config.yaml
num_key_value_heads: 3
rope_fraction: 0.5
tie_word_embeddings: false
init_std_down: 0.0
lr_head: 0.0076
schedule: "wsd"
max_seq_len: 1024
doc_mask: true
Each number is 128 + 32 x the weight over the matrix's rms, rounded and kept within 0 to 255. Layers, rows and columns count from 0. Numbers have three digits each.

# layer 5 attention query, 96x96, rms 0.236, rows 0-40, columns 0-95
125161125138111124111105124139098089168126128143125138149143116094133142129133110163124175108086095143110136139137131091102140155107156146116079147140138191138139115096097166109103135110122134108176092108128112147142126113108125139145091103131096088106175145151082141126116108118083154109
144138091098141150202089102114105153148129169113112138085096110077078105123111127113164117117101180110147111126105131112121139179145124135108095129116130114093128096148111097167108147115128119127122161143158111126116176136119144128086131114136135143148136185129151129078103195145102146136
150130169147116127112126154092119158095133078164148102125117130188154131105137129128078119119104113078150088096090115166165168065133143133146119124138096077125135081090154090172116135148120150060107128125123140107130093102162098150164115103153177159111093099135145137121132149110153064179
128124146136118086098142138130081138119111096121129144165160089143164154153144114125110141135102072134149134097126142130141109095085164153175123129144135137138147094123168157101109140155141127109164100121134134141144109093123071137221132117127151111084117100144100109137115078134136148140
138162104097146129134142130136187092181162173153086123101127116137077118146090182118139119161148178150115169158140128086101143147125091097115166132090113116102129147189112145107155070139118114149137127163084111113105163141139204137018091138088087154152199177094101150137140114136105131109
152126101130125145150107114094111150150135118133106126120112139112099097142139123108131100110120121121115155144142111142160123116121108130101146131100106113096133112122137146163126161138145147109109144129145147138105115150141130136125106105134136130124106135132085138114157143094119118131
115161166107184093134087159114127107148165192170120119049134173136126114160076189129104131146103148105067191166149111041072112134117108109152150159099160139132120127149151131141138082097133116097158186153079105093117117143113210101091129149046116149137172146099084151146127157158081055105
110090108141139127122137141097169113126138139147134125116110143137124089158122138097162118162199133123134142153135124112147124148161116109099131164179138120103140141165101097117117124102112121143145122140133104156115157147113160154116117141096088121122151136140104118098093098146130167116
108207173100113161152134141151119113179125141077116153114102126082060153120152158098131100132136154176085137132144096108125157118093121136086133066117152180111140186097105125114170110131098129149121114120157084136148131120108150044089167131092094144140201130153081133122092090101140132138
115108106147123167123101075142084162120091096103158171136136108119140168105168124179119109163130128171134087112109135173151150129094150154122131040089150119104138124124154130114129211115157160125122130102159172100169114157106116147134109101210153139153128075163108118153193100114140142136
102137105120142142127104075133124145172158135125128103128127114131092153122108140109148190127124196129099129127089144120121129117125133083192143128143152135121122177149150121171156136128199108122146144138100106132163155152127148107123136142129137161183083121116155145157119159140082108138
154150150130119116136132115149143144109138091131106126184100114143177138125109130121125130101103078107145127122156130188149134110130147156137129108131127142160141097152163153148106151121103158103098113087123151167109165127189088140201136108157186109116063076163198111098109149139202161150
155143132152127139103102123133138133155116146131110123127176164111072135108124104077130120144126160112086142146132157112115064135114139122107082131147142154114173135108128096098128168169148103159152076167145074065108128128122165109122159124111088157150109136107134117136156087159140107135
171119072077137113135160121156144101144143144150115089120093116131128167099124124146174111114194101139123144167139131131148135119118123153172103145088151181115181103155118105145128112174144132124116182086136087097136158090174061137164124121118113132108115131079152164089122100142071106102
147154152140154135147125101175116107127152123151126127110132112112113141099052169192103128116156173144151102092136166074122173142098117118112115131157150110168133085109105157093088150157150144156166142121107096177148110119197146183065105138108117098110123081168086123128107130112131105133
154130178167110107110133119132147171124095107147132106134096143087126138166140129148092151158151104174127124137083128092149101161121113160137146145185166113110096106122094132178172106132096081164152099145118147108132125150129148185101124125123131126187135141081137121072184186114152124192
124115173133155180127080126183185161091133130123091146122108135119116105149127117112113126180188122078118156129083158147059128098131107072136111111116135109082140133065110080146128143117091138170115150127117124135141152148152141146109112120146153085152121156125146117146138129067128084174
134079122117115114128130104130123111078158141147133098129132096125119108086097115118097091133122101116088121143103087094087188140122171153124140150150123197095172139134151123168119123157177167147129151057121103131079153114116109089130095092174091122140103141102161160081099131145159094120
123147153149164130087158134133167083132081117132181182149134152130095098181101112155118126103112133164119136141107172160169154142080132062139129166142152125151121153172076169131131130111175160092164174132134183157177144125127102150184130111151121158139112115079139100065146102152117194178
140158125102148148182157106164163197116109139158150109112101159110140149102129141098164093187138115097128103066090129070133050090141143082154134111108068107152131122156116167099173121145138136117148169135133105129119140154140113130174081183136097119148129110132099157133089130142158128160
149148161198104168157162152137127131105107137095125099137113129109136138061102158145108086077104140106122147135131158137149097114163148178156154114094058116123113138157125118156171124161109174118128124154121077159136191154082184145076108149167153141151133099148167135135116099113092104142
158120100107107176099128080101112147101194112107132114177113121129144076100153068163132117120079139162103114150133156123107159091153116150108131122175115079075115103148144121139091121105083097087145085120145156161078111153143173136160112083150140133151105126118123112091150113151103129157
162126164132159129133134075135114152099132153125091103123169112165149117109164129105155102107144151135165155153116138117129151121155105154149116046148123096140131146124115192106139117165114105117108075096114147128122118156117094076120234103133141104170125116108137165104155120145126122112
113123120128167101164136146150142135108135161140167133144119110151109130129149132100152128107144143121164152176100107134157149119132160066106100160122108090132139119157126069151111137087112083114150143141135105135137132140071134135170171155101115139107114130106113177120136091120159099165
124158105143111100178202129129115104133104111121102127125108153131099114117117151161140078164146133153111114152159183129115165027138141106137119103108094134103096112154115098148118122096121089162125114112092124092144084126085159116096138132104135122134109101116188106126149141182192112082
172144130114091132173150073143124140147158105098187159112149108173105090115100127067102086084158158152170120057094175115133114123099084126141135138083100137128133106131153125180126111093115148112095158105160074080083119143154155119147073097123111143138137161148116125164122133148090108112
132120125152165079179136185150110164097101146134134153148134156104168130135158113178165142149098113117129133103079131094102170126108157093129115133137146162148162111170165102099141107135161084096119100143116142096118143057173151092079146097089141108091129122146148153111161171124126182177
146098134097123157089141103144111148130163090129135102144107128147083097129124148132165124145141110134110124118134095125080119187097103115134101139101152160153150114166121120138094150159073068111167163134134152154131114155120102149173131152154096173174135150188172125158122101111161132111
136115124110100090095083158140137136054140110163148112123132154193110106187113136102161135098138135141114066136174149079130126136157124201118138174139122087128125177137123115141115122191132169084157096142106117144152134087120135089114160169123149118132119157129103113125181166099161146134
079126125192123188150049150159134161119093107128131076109150089129118174161126113164131140100111122158180176169123137078140115135114123060124159118128137120189111196093138143126104130147102143154164174088113124119115091096143152124113099086129129122123088127146115122121067123124113131104
136145137123153109160088087095155136168101136114134148097143096124149077138127111155116123114147100161105170109117176080166081110119068124140123069188122144153074100158133121111144099156148104152169145091148094118111183133118132122144080147127127083135116109144152150152115101141169107162
109136114117103122163082073151127148167165118110169185142120072139098134140161119075137096159153121113152086135188143120195114169081170151148125154130105156153116182078140101152111162175172061139126149164124150159116141095092143142102141119124120129088118076117125137094127101128154124138
157096107111130127117127123138085129119120120128128115124129113124120127120113132124126128125141137141126140129129111118123112142107128120114133138122134121106129128139118122136136146118148131146136117115118143115138122105109122132132131112102113097132166127137134107141127105136135125131
117152150151144121154106129129133138106138132135130134120118139130127111154123123133128147142113123112154096135146127113103171140129125117152120125132109135140136135122136128090123126140131127145091119138123112124141138111152131136146138159145131141111131115118126143129122139163107134102
117132154112142125126121117132137096139117132138119165124130139127126124109135147130113137102142146112129132128115132129119111130142128121131133137135163114133124148121110116153134083131141136128124126119138096143135152160141161111122141119126121114124122125112121117122141147116119139161
140098123114091135114132127112135130130132114163115112129103145175125103160153124124115163111147155120140124155125123135148136108149122112109122120145120098134145108121127102142099099082104145134107108123103120141118140093144105176112127149152128126103126125109149137106142141136096133132
152097116111113142116135118130152114121136086144087129140138139145159132111134120125126127137171116123124139139100136156118108097131098133084153149126105100100138107149108137120111131120129152131131115131110128169131136153131116139103098075134146125135138153108109145099166126123123155119
143078088147144119121112060116116111109132138101160137127157115128105135135153133062127111162136132166137132092130166139159082138122122115128164122133131111097120139138155138089164163158128092163132162131131154144134138158128132143136079120142093102153108131123153117142133132098148143127
143102077096098114131106074138146153088144155123194096161107128134095126139152094097134107148151162145175143125128156130153113098103153104077150112110126164165157111139179127149106157108116151157126148116122183137099123181177122184086137114183123098109110130107139139117167156121159142163
103088088108079119102104111107110158112090128128160086118138143149109141125114125103113114163099113105164094093114107142135096097120104141122129139117126116144161112149146169106151175101144126131131163113123123119139105112129088139126131131148079121115134130124142142150112121137134147123
147121136178135135105116172130146153126090142123105142124140130138137151109121132133102132122121084107098106126139090174113155144149143142148087093125157104130154151152109090131168126121135124113118112137150072118140116092121088102112141148149121118150148121146150095124129120120136134115
# layer 5 attention key, 96x96, rms 0.255, rows 0-39, columns 0-95
112112118140120119140149152169165096123108122123118146110130121111112146107144129146128140129129124166111121123143106113161137131108168118118108159135074097128103088112141130115153108112088126111133079125142154143127141129157152124126144092123108104123136134082149063089133152110129122113
126094107114190121187115146102117146128146116176140130103091110114104143111109137139111130128109165144112135104151147145117153095125141128119108137131154158148150120158115098138128112174165128126117133129117123121137156104165115163158138128135113158147088155187112108149100146109138116128
136165148117066105106131113164124072144141120118127142123157131127120123172113173143145122072131111135087132115153107098119096176119150151130130142111167106133147143132095203073135129070099138149160095125155142147128143132124131083096133157121132084087161129088116146150115102149107142133
144159156118106114123144103158167084125136139132135131114170146106117127133170135130111167110178123178144129118089087131150146155138110108111108141122153088139130131115129136140147101127133127149148135100140155139150152124097154094144191117105131084110126152086154098158131174134127124159
093106104160120143139101136107123150118120152145087101117054118146099135068117123123132105152113181114154145117141157114109109080141113136095128141112159085160120073112140116144123145146154145089114152114102093104119106129129063153137107108133146144182094130160125110082142127116084112127
077164143166090101086150166113129097191086152122136122142152129141119126176118185145154184130122118083115076141141096118126108119119105126107142144165169132113108159140129157077109085138111066114091090119139127132145138127098153105109114158164119137139117117134151128093132128163128144107
151097119148097194145122096117131115178123096141148137089112109148193131095149118122119179119108190155154150165102140203141130107145062085141122118137150121138100120097121058118148127154131150154138172085130102131112138118158156136134123105121142190154066125136102099160137108119101162157
125088099111055057114114110137142057093136143189106123126134141102128117154171110122139110128107095106154157110111144128126179126132137144121107084077148155216130102142175133147125165110135141149145108117107106115152114109137134092159140136108107100149143138133129141088138095112086143136
046111118144128085122164146100143127138133099159141129143102151196180151108073089103112167086080141149109135126150163077126164114112113162117137168139061138101127171110086144165075131121104125109155152134107123155148097048086146115141129142115090116076186089120089105138103118131147136119
117195127122072060138161194136136085140076125165135099190111119084154118149144084141146114096151088124123142125128121121126145152136117146108147097106124114167140055153160106145135149132129079129131166134197163137129125072143146133110129155141157104044166137149211119074148116167147145151
144125049034088053123140106108136085112092134150120105181179177104145162238162138103112142127155078121156085115085080108102153117063164172108113141149129084128178129160158067126158066059163102151097136183145196124162156123136165148175099117140179112095120139137192108111139179161174143045
061114073073122125134112112142101101135104122157163118144138168129132161112090124078174162105104165127134144144154134106088154103142137131085150114146156138171168165127140124147149158131162151153117189122090109145137115112123122153168096139148128123160127089180085131118132107114131112106
161149159124112123117130176111133089111120097128167147129171098146112134148149171180130158146106101112108127126111112127131138128118149159130107097120103126107093103152181162144155168142123105134123125122146153164127113142107101159119122170131145087085145124139114105154129156144200124149
117102125107093128116108097104129136112106094206144129128142113128150126139130107180093160120104140120188131163115161126134162104110150118141155160158179092155173129194200050161142130168130076143131122168145093139125127092129123142148096122147070119129102129124121090142146128116153125094
133099132099140128177115102115150095111122137112120152143124116129133161127153103201097106105183139161147134107145121098150094164171105138128177119133148087115140162091129136136212133134145108178137089131125141140096150142116152110137120121085124092090101138142180137113057105160130171146
124181136131138102123142086101140135113157116149114072144115132142138145196113147181170135151119136096122129127079114105130141119139088106094101122113140127151106147096118164157088074207093156106161115088170177124123055136191123143102110136126128170108113179091100133150132116134111162077
096140149132101131174122121123143155130121114089167113108155135143098086089137141175192122140156136104102137113171131109154192100128157101119123147134132119155110149110100121107137103098080142133136125115136180130107110175182134106109164135136197107106144105102104122095146115062128117119
123097132150070114087082091132111122138155128113158132137106152122122103145129132160117176126114086138153120084141106145092143125137104135117155140053134109142133154157165085122128136099167148099134139154122123126172163151188082133197130115144107134135172125144093084101071107167098156119
105104126112166145089121187099131156127140144192137131146122103149135084107108078143109129145146124144138147118053159084119181166110147141159114066113105151155123111142099114132132139127156123120148143132107176124125174121126117187132098087157119165134132167088132138115143115119152185151
105166105103171146168114101195152144087152120098169139097085076135088083153150138140106130137136117157143103130095162090093108166145124109168093163129098161139177102153163148121095099078091121074126120151153116167151125133099117086129108176159157122132060119149146097103091110079122121140
151147147126160105156127145153148085088120122128127087063120142098111114128138098161159163156125127145131125135175136119126120114064124119096134116100081131105127098160173108117168074061099195163152095154154117118124166138119154128110170161124055137157208116126118145139105098173134178065
167135066133093136141126127129126171167136120168077086155134085144148114157126131142111124126101128111151108119152096135181167123156142113127086117080119087143139099103106153106107119102109152119156088113094111142148140143128156108147104124072118147129110152137132095158129166136104122083
158131174136165137135089134151072118120119103145110118135169107086151143145135128143123090146070094098174116120098130124140106156124155110125110166133108162104132181074092110152098146141103151109121110142139168140146156115095078202177133123140147117104153121152142143123085099135126114093
134109156092147158139099103124138135133094080127192186122107140146144102146119121110161084079140123140132069169122140139172123167129146139173081152108131091106089140109108142098106089103134090119149141130122156154144107109131101131149123121138093155158111099152090137107148099121150124124
121157182153135078102108147148104106158103106124096172067098131129160090147141135127142135149174129132174150098148112098144135097130143152143112143152146117226092107160137095235104110118123128139167096130092147142155137145115114137105144148143098138143098128130082119154083157095155167139
131120121094093101125080133166113132107130166123139123140087114184158118145101188161162152144106150189069150152149101191129123171107094118161145149154179108142142084124152102097151098120125115118185076137134118134081207096101117139162119138136119145120095124110165092134099124147170132086
123148122155173160108146117179119116153147109126083156139117194115159132099104124148104141134126143106116103198028087117118149156077103128063082135121195124145164135145113161128129148084123139155117172070151168187105128147134127151133120128148141068158119103140129124108118130092158167159
131115067080121105142102097130152127109121101149153087182124114203112137134096143162141064147151127082145138111126118178129120109127165103161192114119162109182111145109179133149129099107135119121117138139132092093099108125108136126150136181099153158144108134166134092129112117123113110155
162124131153166160144111124116162144077156107120114163144090122149105131172117122105078162126131111097172148128144117133121088125150060100128121097126114116129158137103154106150112146064111137161168128105155149116127153153162123176118115073125162160148164101152093195126137149064152133129
072130182103121114070111114126149107100093160107128128113166068122162182128114117163112109151144112132137078125112099098108125110156135089097121167166157157106152135103113123120091151105146054153138098156106168120119147115144108113133148158126149154154145112161116125099136082166091107114
173126153093120131126114121065144090178155132131167143079164130148097113161142150171128131146158127109078127133139140055102059134130105115095131165184128173170141085170130122097147137153140133069166082099102095167121109116122147104105146144129118135130120106121088133124116108122135121134
113122146094123124144143112100151143166172134124104151114164104171111157131151148110170139113155126156125158172118176143142143134123139127102141112174125122094117115121154146096111073125139053129073075085088127102158160143136149180166160110097107169112121086142093073119162088150119131185
091131132133137116125135138097136119111122142108146135136114126151128123123151117122107114109141111117110116111121158113127152127139119118127131106132137138126129127111129129137122125141121138144115143124148133120104128137135110124126131146126139123140107131085117146102133144117129124137
103126123119112110124122136128095126141131109130120117128143135115136126118135122163149137115130133135121132126103134114151114130128125128117117141128142112135108116127132124125133118119134127117139133123129129132122140122102115091122128128104123119120121128116116128127121112099136142150
144116118101107154121132127121129124107126129144142111121144130135129139122133114111135103132135144137134118132124123114138149115120134118125117100132133116154138126128120130142124115115120130119145123108131145109095122091139111144131127144131133106114120157142135130110138127132128137102
112139127136108117129137132105099109132145135123134138102117136111126116114120162118150134113105139149131133086114107094120103163094096108127093144119138098125103135123144138112117153135119120125130125144112136133155107144129139129121104139077124102131130129139101137157114138132125121141
107153136160118124113114164136114133126123137138125105134128145123085114119132129158106150109090114117156139073147111082113137134132125099143126119074121110163121130105143139143148138113096103133130129138121107122143131129116111130118159139102105127137119107100112119111093137118132133138
131141128104091107142159161128141134127121139129126130151108127158143119148107081127154110127122108123132107144129103104099150120126130139122130128126129128142105120140130085177117091120125126119130110100123110111118119094138134138123153150124175123100146120113113142107140122147140134091
142118084142124111134191130122103101133127121098153081142114095133127161120097124142134103164150100112117096132162138110182165135140124165134142152103110145075137173131106091103186161119134134154139148101135138179164139134112113120147078083128133121119176101188172147144100072140138113055
145144141087142106137139137138138124144132118133101156133125123117149153135145137149142129128166089127113166133102138102095144148146152104147136099136143145159146126094119089161114082115156116131123131109138111132105133142151116120136130123104152142127128141115170136103139123140144141134
# layer 5 attention value, 96x96, rms 0.22, rows 0-31, columns 0-95
061159136156121147145096099146127159200141144153163152140149121128075136099105092121132120122171138142119145117161103114154078140128119108161108146110115135109124157073096095146162192151101147092104124047127120062174138122100148184120147092169095137096182131125124071119103119095154088075
142161131082133123104079143136163083191060174100121120120107074086081137117131113084151159130111149123167111138151166146078158134115141102102135154165144144077124175126123072149144088152217177142129150118146133118142127155130091130161226071178143129110144137186144133140120112142146121133
150139131146221115173139130121101116136130088152122111146148163127105126165071183106130186148101186137175147064139113156113130077183133090157096134096124095164125127154083124108108133101101154079104104108093102166160083140089158158083086077109131115158133059104092123128166114123171104044
181112124132161035159173130123124122093142135166160108123126141109083113074180166160102109154102151131147139157091102123092080109143185153139125098113170120059124124104099148149100145133152063112141100136084135173120166128081158122119171149147172153160116130156167177123133105190117133117
104111147158108128173163176143128158144149091147124109107130099088138101131135177131126154128101074123085128140084124132178160129130127123163153162061131102104159143133119142188152157139113171179102136143105112131179104118128090133150088116135113124109085090148095122096099145097101118108
157129116159080145099097153108098107145110123097172104166098153102138112116129169179119125107118109140103144128116163075113119165083133097131098126124137135116109097167111110095146157155167056139115125127138143157096107182176088127118129113180111160114121090110107166119144209119141118104
110115119106160118115064092117162138099155142112120166137085090114108128133067104123088198141164105123153158071136087191170174126145087119080142115128135147058141150127122119157102104195139131110159133166135126124112168097136155169148108143102137102153136137167159150134114111075115180124
175087142116095110086091051151156190188167147125149170125143060084125128110131135079137152103134093186130122103148102113131112217141139170174099078165119143146144135119161116126098095105102116128159150112123136084121128143135119177156094192145135118111170127172155135106119124079107159160
110083158159135162173166113126125162137128088096120109106149146141131108051097117131127110178149105107092160159118138078093143038081181107091157094152113129128149124150115069131133118163120123125183109124151133103104070136121118175148080122159151144130161112152097096084135137181128105130
176158058130176160158053137105168154149109081106114179166135048106109175123114088129082141145127104175146142109100084196114150219134058084103116120135115184147206149153154175170166117167201098123105161034092132133114173102104152120128129169123065160068078100116138084095130135117170170139
102131101182068145129083096117090095089180138143109109126163148131128145077085104111140135090132110132115129138135101113140113150106168128106148133113076115104150204083123096169140174073106136114159144141111071128098084111107143164081135130112126124164073109113142148198133155138126117114
119112109129145122111124111100109154159088122151107101159099152148105127124167126160134106115111134173068129087123158132096177116099161114143110147094131124117143131138172117168192111128115117173114193128238124093123166111147073148131179162108149087127132127158114086110118150088123162155
154149115104101176170098104167119158116095127141043072158071175089175139085192131181139119127101148144092118129123104122114141133129104105122089097111113086118111088155111076161174134079168159118172163168159111118106095101147101119122177088133113104174079155094119087160121179157121106102
106146155150137121057080161130081159140106118109100154149078122150114141123091090103086136140119128108093148170125110174095141183081124072098162116174154105116125118133127128148124077070179084174130187101158190128178116094103166135140132137128155132141155126133123123175064110081154134142
156127143088136147107175129123168094119144102182082171126100083158171182133129102173063136131164134116129122174089125136134178113107144105096092104104072087123140072151137171140152080162145173175096125165173106067125157166178133146141145102124104157131140126127103110169129149164133174168
151112128119145135148141217185098098161083146150114114107120105169116176151125097075197111126110096183118171128082128172113080113148163150113124159122166090083135100135142138119087085101164132073089123108178148092080113166109170038133159126176117153118170152117085126111117122131094166156
132168165089141116119168069163155125108145140148098110078170131123192149128101113131162103175115155093133122131095158060129117136122121145139134124104158137092151140141103110088071089137110156216127120117109169197110140125171154129131154150121129129145184142062094143169139108164073083067
039152074116106090129207128080099165099100156196091126099180129123096088090126156078152118117167117128128132118052189158109116088132127115125110072147129137116136070156123130054143124160119133089125113123132131102161117163149134101088147112129168134146102155158081144158135114144132183099
156122142099131151116126174113124158111075114124165085100131124172194153088187173116219148103128107166146177133065109101119172077103105104121122135144127047095145095090141122099137095163160102152126139095119085138193125191147143113128114087103116171141098151118152112109122145184114119168
141136121138103126104111101133138147064150093127113166107132167136158162106121116133129145142138096157142141151078116140169139186105091100140174123102193107104133113125135090148115107129074123098122121141147199102108164130156057139116170115119171135109144181096119119154165145116149179183
124100151113133141101148081143091117083057040117070122108139156131167130117212098096132133099155197135154136139096183222126141101139120113161160167174141080150095131163160126120117145072128157165158170157137156121124124164055102164157158146134141146170137061127124098174097164080119117163
115144093164142081152110116152160151113142191093166169115123120152112162115175194091155134120104125164093130085194130163111128177087053119105130157173059083106145133195147170164103109132146143123131139102178148127102157129147085155162150088125123095142094128086106153116134106075125135147
118154091145105145154086135139157198168073128123128117089121028148106108111131130089044070068150114190149154118134122178155149104125080199096141178147150160107151100147105123190184174120137149106102104072189156093190117097109125121120091085093120077115109099122114111124090120127107155197
129082081100175111137131168118080124200088130172103156153112099162107171103147111176137179125143152105109149085155156115107160151155144114144116079100084126139189117072127163066131161111142086135176076156121157155187136113107092125091105081149139129117115137089143132129109094113141124103
086087101197105143142093127098148148110106150103125127156100085122142127097097116139106110122160120117163139124156092159110181185097139117115145164132114130117173156126128129128159153089121119110133138142165123135115129184133124091157177150164132105113123126146116064105145104097155142174
138156132135169091108126237148157170114085105174092104100076092186115136100085125075097119133118178158103135096145155135068131068120090127149120074128119107151135115138043117120155147137058161115119174101139108097145094120121186164134145097208128135100185107175100089069141169103188096103
133103138152068093123101178133164148136112151141143103146094125097119154108122101092112095110201057147109130120146119128108135162094108141138134123048132143076123092151153166072140099123137140144139183136119180103122124131135100165077169147113113172081147129082141091130126081132142163162
150115064138159070106088070110172139105160195123159139189147088141117088130121120145133108139129120108080135088110080108094183207167137140150167130090064190113164146116135187109115144176086126089120113132077139080124120145096154194122098136137156128152138132116100141151135100087146130071
113122139161160165084168161098156128174156125159137117145077134128155073108121136078117125099141115091079128104133133125139123170106090150122124145157094090074125129150148121124105123100135127180175165160141155157065102094120112137145138142148145107066185103131131104185115176093134104214
171081145105181137155121172148090146091119098160113155125139129102187165069140110135134197077110162130114136115103128117128111126114162130079114152142122133134125100183162062120151071093164110205117143163121167123108110127043125154149156121099075120120134151053150129167110092115121159172
163151119124178151124066130128163130148196128128136141113094082128118150110041051085147167115129100143166129193153130191076140179145050181053107161123120176148145092185128207115121072139134130071125132049188173109147128181089157134176149122158113081161142151067104148112152096088137149156
111115114130131144192071127128130086161150146082136127134131112130111119098152083122174123106130122139179111125193146135121129131118097099119153155136165128120125156147140173181133101112205123220157175103137158082129160163115132109126096129149167135090200106160125142084094204122129171127
# layer 5 attention output (transposed), 96x96, rms 0.191, rows 0-31, columns 0-95
133157134158098162149128144150075121121117109162110121129163114164104127090161137108124157089164133156140090063123109130118043100094173079127137147081092140158123118115098139163161150090160178118127144164113107145170100112040122145154122142103142137143186151151186126124139153111105126129
125165138102123141126124139070108050117137132127096137092173159101115141111198200096129168117141148121104114144145192074121159093181128172082160165135129147189149078136123163129156084143168105153066131124188135209105149120146173152148116164164103153146131184077195131122140114091149121121
129115124160104121171118143178127135108120077117189153142127173118141153122096103140160125081138154105077168116092131142095118125111165154140087149088112145103171095165159092099126157111138160129099156142168109083152078151145145089159102077204095163121156177158101162100122147109167107061
129106143081177143129173149215086169117119138067150142139145128082148128098146099061147135166107104128155100139194149129160148082117158147125086093100165182132130175145117121104146148164141150148086094146165127128099104163128109088139116134126167176148059118180178097141087119145123136151
120092114179138163152049159146114155151092097122152067120112099150158120049116109199162167113094145124128088135109158113147160195111127090116113186137076082128112136083125151157131137148122089184145162126140117133089127144109057117072155121088075135091107103148127117149117123136102140140
161114110143104134117138046127130170129116145134123155066064090165102122132131172108105169189119123103128188121181137132195116107138117099105138212153114161142111084171099076125132127124116155186175111081137147177125110180137111176096163178138117139165145148082096123095147157084130156102
167131165119157132149192219090127101192094122132159127119120159136140160129122129102053117079128126119119163115170141199096140134172132136114155124136103103125144124170133150120166079162103140114129130115116153068105091129119124113163143144105138121145185106142164117196161107102110108108
128147160113101118059175207125069154172127233113114095156094181143106084073094078107077121136147153157135137101091150084084153104089117106120152085122135112128085170062119117143094143153153110125103111119117166079103151104189109154121125127116140114091179129131117116117149164104132068114
133090093105169151130117093129153121138198140155182116126131144126070166185126034132096099109121142157139092134076221123148147116105170117132104160155114087059150140164074107110182136103108112124161127146156181155099120176101113180121120135115133155133139153162115096132124122091117183146
122185081128114120120131162124171097141165126118124141153190075149122125114104130145128135125151123074116152181215080157115120056164166064101129124122136100121096123113111092137103170165203105146107157105153123090135118056148144217116168101044101125101114090112193109088224159160137115120
137120141193150085104098135102119186153122083086101091116118127118100051098106130158146132116153118151141125128119173125132118126118091135121173113141116131118184145152138147088195153146108166097130150139139127105142044039088157132174111114104105139123082123092127124132143171103163110153
097134128127188168082106110127112114146108131221138105166106156098143118138135171142082144162102153149115188186127152160176169142127117092084159099181126108122132080105098145134131117123127098148145147097077150141188120134142125154128072157106071151160093093120159101120084139199108149125
171133186135184139103102084120122145135115081168121115150070166118126126145171181211145155151128132143134159168135089145157107160144083134111096163146120119147121117188113087109158076171149099128130138144169107160111169122130101190120059165121104056097039152126150113126132174100157167147
158105136138115085108128119165151114100141145160120141138120117132159187099143116070103172126104150145085144144132106126205104152195099144131108107134080105136147139086136137128153080116131114164161189137113153171101080074116195158102140066113173135122150118108172098110139142112103083169
149129092127176146062167131169173111155137088171120154153152098169177166106145159132143134100158106152103165157089123172130160146091131145096186142203166136127106156128085149110145087135144137132139133110139154145130113161111141118163168158063102069106147190146100137082068105143126164199
137156153111113129140127114141131070126166110110163112110148176073130127134113114126115176115137130128151151157103131116135101092066141157096153095167157125080105069087199144101090138126145165187108109141098169141100129111129207075108142182141169058125064140161155107120171141114126148074
109114138119133081167080155209159098060095144154123114148148121151109086188159127156141159114147099123208034103093167133135094106161104170138139062165088144119110104122147088153087093098136103110111138116143149105106129116121084139153151140145138170113092134134113125146104104155136113108
127183124153166134086091088128094188083121147108115140110161113144142109181147088088168149151078187144139106142046127127074147097135147148144139143129070124087125059117174147123078140136090083151132110112094126101164111166126181102159161205144177137126130153126170134138102084121126163153
105106156045187120161193123120198134138144137140091157208102131106134109134193109163226151190123172134119152082127176103179125120104188139122136228183128135134106103155086193152143135158144085129164135168117170136148114152118128125131181098123125081128101129123130189144159177099114160124
171131151117144149157157164108139113124166149126115048108084082126110123094132145133100126157113086133136158121069106093144163089078081081047181101094081099131120119157094081147095081127082165098116167151141097100123086103157138162147129096109141122108085107113120142137138111158109191090
122143124129167149110107176153154183142055109109140148084065131107168112119155099103137128078150119139104151185090138093140122148133135097077076156115112065114149148152137172109108085096168173083154169109145106121140189142169191179094105069191127114157142096149094124086083160104143179214
179153084130135136108079160144176123153154084142089124125126176119132093152125161118064172135066121118100159130178148103107140157065059104133124114115154096142156111125108115123115124120191097162084122148145131106133107159176087187151084130142184087148138082131115169117165125110091099107
103112113108140141147089130075121092086089147107117106141125118098131175095132082128106181135156101073083139087094118134086150100101129136138109114124092140124132151132072141151158153105118055168111155091156109075162177081091126132099114134086136054162134057052138117112162157126077095194
052153095157172100118175124146127149114158126123123105138167140185158196135157104111116120117156142140112101110106108061144089168130174164082097137104126132106069092198158123111125111193162089131166091112086109142184114107172130102116129109093138125126113115117132122175094147143132093067
129169134117125138132111111071115130156119104159146095132165086127167146151124133088168109152106198092129153131141164146122102135138111134069181110115099116109114141113124122133159162127121170091089128110159122135142108114137137203100092115107121126133091114171089137127159127137155096143
119202177125086131169124137199103071127143100198222149141110180107112120111149108103126139135167159105102146121156139053102146089142137096167116126145091160158122099134126140134169143124067099134096134176105108152119152087154178162123153162112127119126140130137058101160073059126178136132
147103133157112152136098169110161158081135118167155134133174123097136097089145176117180114168098146119115188171158172062120132135127122137113133038134095148120064126117144147134148158145144167159151153112107146098116108134170132205098105164062169114158144146067182149145145141151129148123
100126120146140144124089224143112188142154160168159133155192128178165095141115102122080114098137172123167114126138141151068135131129146162114105090080146180119145124098142085099103115137153111136091111157068146125151080073081095120087157138156134144072175137112077132124218112176122101132
175144107111093093098094199116055130098160139137128092110114125124128124140123110139138133069093146150067088135220153108181079129136088121064129135116160067144068126172135123100118120126125118093128124081134122132150113119178100154083170149152087127158139121096097116120078132106068108159
153101147077146141077112114179181100149140181129102075136084128114144139154160085129102130035141109137091136199105125094113129168115122142112067103204137068150096125134137144122189092119127148132103094107142079127155103119162096139093177112141139130156088078092169166085130132127122151127
133135128118084123091133110106135122151210115114101086078088145136098137108121103068140186078148181163122162130135121162085091106144097133092111053107102147063129143089080120134086116131133168094068136110159117102120167063143142095122114076086145072138169158085105137132203079131128076063
109076090131059107128127124065133138161146139112125095115177118090172108133211152083102166080134088134117152127161148167183105081145164132129116149115127085125043147104093113151141146103145130152137115121090138078146135086133130151155128138128120143089117122118113136124164099084121097128